Each number is 50 + 15 x the weight over its row's rms, rounded and kept within 0 to 99. Layers, rows and columns count from 0. The size before them is the row's rms in percent of the matrix's.

# down: layer 11 MLP down (transposed), 384x96, rms 0.0969, rows 356-383, columns 48-95
# up: layer 11 MLP up, 384x96, rms 0.0972, rows 357-383, columns 48-95
down356 114:51 55 48 72 46 30 35 37 49 43 51 49 54 37 58 67 30 52 40 63 18 37 56 28 51 61 69 44 53 42 48 43 41 52 45 76 69 63 42 74 31 35 81 67 28 31 50 41
up357 086:52 23 44 67 27 61 41 60 46 63 56 60 40 68 68 46 55 63 54 42 45 47 54 70 63 72 70 33 38 00 50 37 70 47 68 66 63 74 58 57 46 44 68 54 63 42 35 41
down357 099:49 73 33 48 77 38 40 37 53 45 88 48 69 50 36 61 55 38 53 39 51 47 47 52 38 18 42 60 43 45 22 41 43 50 88 13 40 55 50 43 56 30 50 20 37 43 50 34
up358 115:57 34 36 44 42 38 25 42 42 50 46 42 39 47 37 33 27 39 57 34 59 50 59 46 38 19 74 43 20 73 21 32 34 07 45 58 17 26 34 38 36 63 38 48 33 42 17 41
down358 105:68 81 20 57 63 87 37 48 26 52 55 58 29 59 47 50 59 58 42 60 66 50 53 61 63 54 64 45 44 75 56 65 57 35 61 67 38 44 21 51 43 57 55 69 48 84 36 62
up359 069:46 22 35 43 48 32 58 43 63 46 30 33 50 43 63 51 47 27 24 33 46 39 36 55 42 55 52 38 56 37 45 44 54 46 69 52 38 79 20 46 47 32 16 42 63 33 29 54
down359 087:45 47 55 54 37 79 43 40 40 83 66 78 62 57 59 48 66 69 72 41 35 60 55 61 28 41 66 49 63 64 68 57 35 63 18 56 51 38 80 62 51 44 69 73 67 60 68 59
up360 103:36 22 52 39 28 43 32 54 58 40 26 43 58 59 47 46 60 30 23 19 42 35 26 28 50 60 52 50 23 46 49 42 48 50 47 45 45 24 47 64 29 54 63 37 39 40 65 31
down360 094:44 39 43 52 50 62 61 41 60 65 56 49 57 53 38 45 39 36 22 42 58 43 61 32 38 52 59 58 56 78 31 48 02 57 19 44 68 69 63 69 51 53 53 35 83 76 82 35
up361 091:40 39 36 45 39 69 46 59 36 66 35 64 41 46 69 52 70 52 69 42 50 62 45 53 63 42 30 46 68 66 46 59 70 36 86 29 56 94 42 34 99 56 61 49 62 49 40 47
down361 087:44 51 63 69 43 36 63 47 76 53 44 41 38 97 59 31 62 50 48 56 30 28 99 60 33 44 55 52 34 60 59 40 47 53 17 64 32 23 47 59 08 55 48 69 47 57 49 64
up362 104:59 32 36 29 41 56 30 65 44 33 60 31 29 61 48 71 29 56 42 31 39 59 70 23 26 68 48 47 42 34 52 22 24 65 51 48 48 31 55 34 46 55 86 36 34 21 42 35
down362 110:55 32 30 48 69 77 33 35 63 51 54 36 53 23 32 23 65 71 65 61 48 42 05 54 60 60 66 55 55 55 28 51 77 39 58 55 30 74 36 45 42 64 20 54 71 17 38 41
up363 103:69 73 64 57 55 45 60 48 69 58 61 38 50 62 77 69 44 43 38 25 52 49 44 43 64 31 39 51 62 54 58 29 43 42 66 37 46 65 54 43 66 72 65 75 24 44 68 42
down363 093:65 31 62 64 30 48 65 65 46 46 51 46 37 76 36 42 61 52 44 87 21 39 70 59 40 67 18 62 54 44 28 38 68 77 31 47 40 53 67 42 22 54 42 61 47 21 33 36
up364 117:47 36 24 37 44 38 55 73 55 58 21 45 49 42 33 49 55 75 83 53 56 22 58 38 47 58 37 35 51 50 68 67 72 52 49 23 50 58 49 48 50 52 72 67 33 14 88 42
down364 113:25 01 39 39 56 60 46 47 41 56 36 48 60 41 51 35 56 59 78 56 47 87 38 29 47 65 76 49 42 42 66 39 45 39 73 73 35 50 44 41 38 49 50 38 44 33 45 66
up365 094:48 36 47 67 31 50 15 27 36 39 33 46 61 40 64 36 58 50 36 55 73 83 49 27 47 52 40 74 67 52 54 49 77 65 46 55 65 51 49 39 55 86 82 79 44 51 52 49
down365 104:71 31 66 42 44 73 33 62 56 57 40 37 62 51 34 52 60 70 80 38 29 86 78 31 72 54 52 68 68 61 50 47 30 37 51 60 69 46 35 72 51 79 59 68 30 62 49 33
up366 100:46 37 31 72 34 48 54 44 21 54 27 45 65 35 29 47 34 32 54 56 28 48 63 46 45 31 47 18 32 39 41 33 38 50 43 57 32 11 35 44 53 55 38 70 33 39 43 29
down366 087:39 55 57 23 61 61 38 53 69 51 56 46 91 50 51 37 78 29 51 63 09 49 68 73 40 47 41 39 70 46 43 35 38 55 52 83 56 53 51 85 54 49 25 87 44 39 55 29
up367 108:47 65 42 27 36 48 44 40 53 55 59 17 48 50 44 43 67 50 62 44 56 34 66 38 54 44 58 32 36 30 52 98 64 50 39 29 50 50 60 30 45 59 65 35 45 26 45 47
down367 105:64 60 58 58 72 59 59 54 71 48 66 21 48 78 36 60 28 21 44 36 26 34 56 60 38 27 37 43 42 38 57 54 46 36 21 38 37 40 63 41 24 51 61 70 56 66 44 32
up368 089:78 88 29 50 36 73 45 63 53 84 15 53 54 58 46 61 58 50 62 37 75 70 57 60 56 47 79 51 63 75 66 42 57 46 68 37 72 48 42 59 53 74 46 63 46 49 51 34
down368 084:59 31 44 52 47 39 59 47 47 30 52 77 32 83 22 75 58 47 38 72 23 60 53 41 51 60 53 59 30 51 57 53 77 27 32 81 27 33 43 58 57 54 61 58 65 53 56 67
up369 106:47 66 67 76 31 42 40 66 56 42 78 58 60 46 71 52 48 18 35 52 70 61 57 29 36 50 47 47 43 62 55 42 61 43 76 30 33 53 65 41 64 52 36 37 39 37 35 78
down369 102:41 47 42 47 21 40 51 69 79 74 81 61 42 55 45 24 29 22 40 66 71 47 40 51 30 51 38 53 50 50 42 64 43 46 48 55 26 67 34 42 43 40 26 32 70 25 69 58
up370 096:45 34 38 55 65 69 41 48 41 41 15 34 62 55 42 52 64 66 45 42 50 40 77 51 55 53 37 34 64 32 53 46 46 68 74 84 85 37 64 43 39 61 66 43 29 43 24 69
down370 101:65 30 33 79 64 67 21 59 57 67 59 32 34 50 53 45 50 44 40 62 32 51 60 40 41 47 43 39 63 30 36 30 72 55 20 75 55 39 63 43 37 39 52 49 47 38 49 53
up371 108:44 61 22 33 63 27 55 44 55 41 37 66 26 51 26 47 49 52 71 40 53 48 55 58 09 36 52 14 43 43 49 31 26 55 62 50 57 13 55 59 53 38 52 47 59 34 53 27
down371 107:46 70 54 51 53 64 61 76 12 76 31 44 41 59 17 48 22 34 55 46 55 45 58 46 35 36 60 54 87 43 53 52 55 62 41 57 57 37 60 50 34 53 52 26 51 57 48 52
up372 127:51 09 62 40 48 40 37 38 47 53 15 42 44 40 39 37 58 22 34 29 63 28 65 47 35 43 39 34 35 59 23 56 48 47 33 43 49 33 47 44 48 37 57 68 32 52 41 27
down372 110:70 31 77 41 39 53 31 71 50 70 31 55 59 28 46 21 50 17 37 40 68 50 59 68 51 30 34 46 60 50 35 43 71 62 34 56 45 59 50 64 36 46 61 57 60 47 50 43
up373 095:50 19 40 29 46 61 51 08 45 64 25 43 36 41 62 49 50 31 65 42 32 32 67 43 47 39 32 61 65 45 48 25 60 32 61 26 48 51 81 78 60 36 51 53 46 71 13 51
down373 100:60 66 36 71 60 34 44 39 61 53 30 64 55 32 50 67 54 27 60 39 40 55 59 47 52 36 38 65 60 41 41 55 49 52 22 58 34 66 55 35 81 31 71 72 61 36 37 65
up374 078:87 42 57 50 76 52 67 53 52 37 49 18 45 27 61 19 57 50 30 63 43 50 68 38 52 50 48 66 50 52 36 51 37 46 72 18 50 41 42 61 36 38 30 48 43 25 61 66
down374 083:43 77 76 51 57 62 33 73 53 42 45 50 28 63 62 57 39 77 75 45 43 84 56 49 34 50 45 56 56 74 47 66 55 41 44 74 21 39 57 34 64 59 60 58 53 54 57 60
up375 104:44 27 50 51 37 02 48 19 27 58 61 07 33 42 53 39 42 42 24 46 41 47 44 61 57 38 37 50 36 72 41 61 33 35 77 28 30 55 53 37 58 62 54 39 55 42 14 32
down375 098:58 56 46 40 43 56 57 74 71 47 63 46 07 58 33 68 17 58 62 49 27 54 69 64 41 38 44 45 71 40 53 17 38 05 46 60 55 47 61 33 50 58 42 57 66 35 46 68
up376 107:46 65 28 53 61 21 24 63 46 44 78 64 48 45 57 44 54 29 37 24 57 37 50 85 32 25 40 41 38 30 50 26 40 49 69 49 59 76 68 48 59 37 44 37 37 50 43 57
down376 110:47 51 56 73 69 41 34 62 47 39 25 52 53 24 51 55 66 62 66 42 66 66 33 57 60 40 70 65 48 30 43 53 61 27 67 40 67 48 48 30 75 51 40 59 54 67 51 46
up377 123:53 26 72 53 44 49 58 48 55 55 58 26 46 49 50 24 58 58 40 53 81 47 75 88 70 40 63 80 52 60 57 41 63 48 66 38 28 53 52 62 68 83 68 58 35 56 68 48
down377 112:75 23 65 64 57 66 33 65 41 63 58 09 52 28 49 63 37 50 72 45 41 53 40 44 62 72 79 76 44 46 60 46 55 60 28 46 31 35 50 65 38 72 57 63 65 63 41 48
up378 109:55 49 40 57 56 52 47 48 31 60 57 25 57 45 66 60 62 50 62 59 63 65 67 40 60 58 40 51 55 47 82 29 42 59 58 66 64 62 50 52 73 54 84 33 42 47 59 54
down378 101:30 57 12 53 36 67 47 41 39 62 49 42 66 49 76 27 51 39 18 31 48 39 57 47 31 50 35 51 67 47 54 42 56 49 39 51 80 45 72 73 50 64 61 25 28 39 60 26
up379 113:47 46 25 40 54 34 50 42 27 23 30 18 42 38 48 48 33 34 51 16 53 40 35 33 45 45 17 45 39 26 53 46 50 29 35 45 62 37 63 08 23 43 33 29 57 40 65 32
down379 097:51 23 41 45 26 47 37 54 30 77 74 61 42 54 42 64 48 44 45 59 48 54 75 89 46 32 31 60 50 44 47 46 43 49 28 58 25 39 52 57 52 56 48 31 71 52 66 82
up380 098:39 14 48 46 29 43 37 49 46 15 39 54 52 67 44 48 60 71 43 52 43 64 45 32 56 37 51 48 60 55 41 31 40 39 54 58 53 30 37 47 54 46 71 56 09 32 64 56
down380 105:67 82 60 16 54 65 53 85 26 50 26 45 53 57 59 28 36 41 17 57 35 50 66 72 18 35 36 45 57 23 55 41 38 45 59 49 58 57 69 40 34 57 38 49 36 48 55 48
up381 086:50 53 35 49 46 59 30 65 54 59 54 40 23 71 55 46 66 40 42 38 62 41 57 42 46 42 63 49 50 54 43 11 67 49 44 43 57 38 43 54 49 32 67 52 41 39 42 54
down381 092:50 37 61 54 45 44 71 48 69 62 43 43 76 43 48 49 31 62 68 31 68 27 51 29 44 51 57 45 47 47 62 69 34 48 61 63 56 58 51 28 43 81 54 45 30 44 59 44
up382 109:41 40 47 55 71 26 70 68 47 63 67 81 69 63 29 62 28 49 28 28 40 57 66 79 52 43 36 58 44 45 54 40 53 70 48 51 40 43 40 60 56 57 52 23 57 39 39 50
down382 090:45 47 45 70 62 27 56 50 25 55 68 69 54 52 58 26 40 37 60 24 74 55 44 57 54 67 67 48 65 30 61 26 64 44 44 37 56 61 52 67 26 64 57 41 41 61 34 72
up383 097:47 43 31 59 60 51 34 51 39 29 23 43 39 68 52 57 52 37 61 33 52 34 58 10 35 31 59 24 43 27 35 39 47 66 55 27 30 53 33 36 41 65 43 22 30 46 54 28
down383 089:48 65 40 66 65 41 59 47 64 42 53 88 24 53 38 71 61 63 62 64 48 61 71 42 74 49 74 61 53 69 43 55 38 41 77 48 66 47 39 47 70 56 62 57 31 72 41 66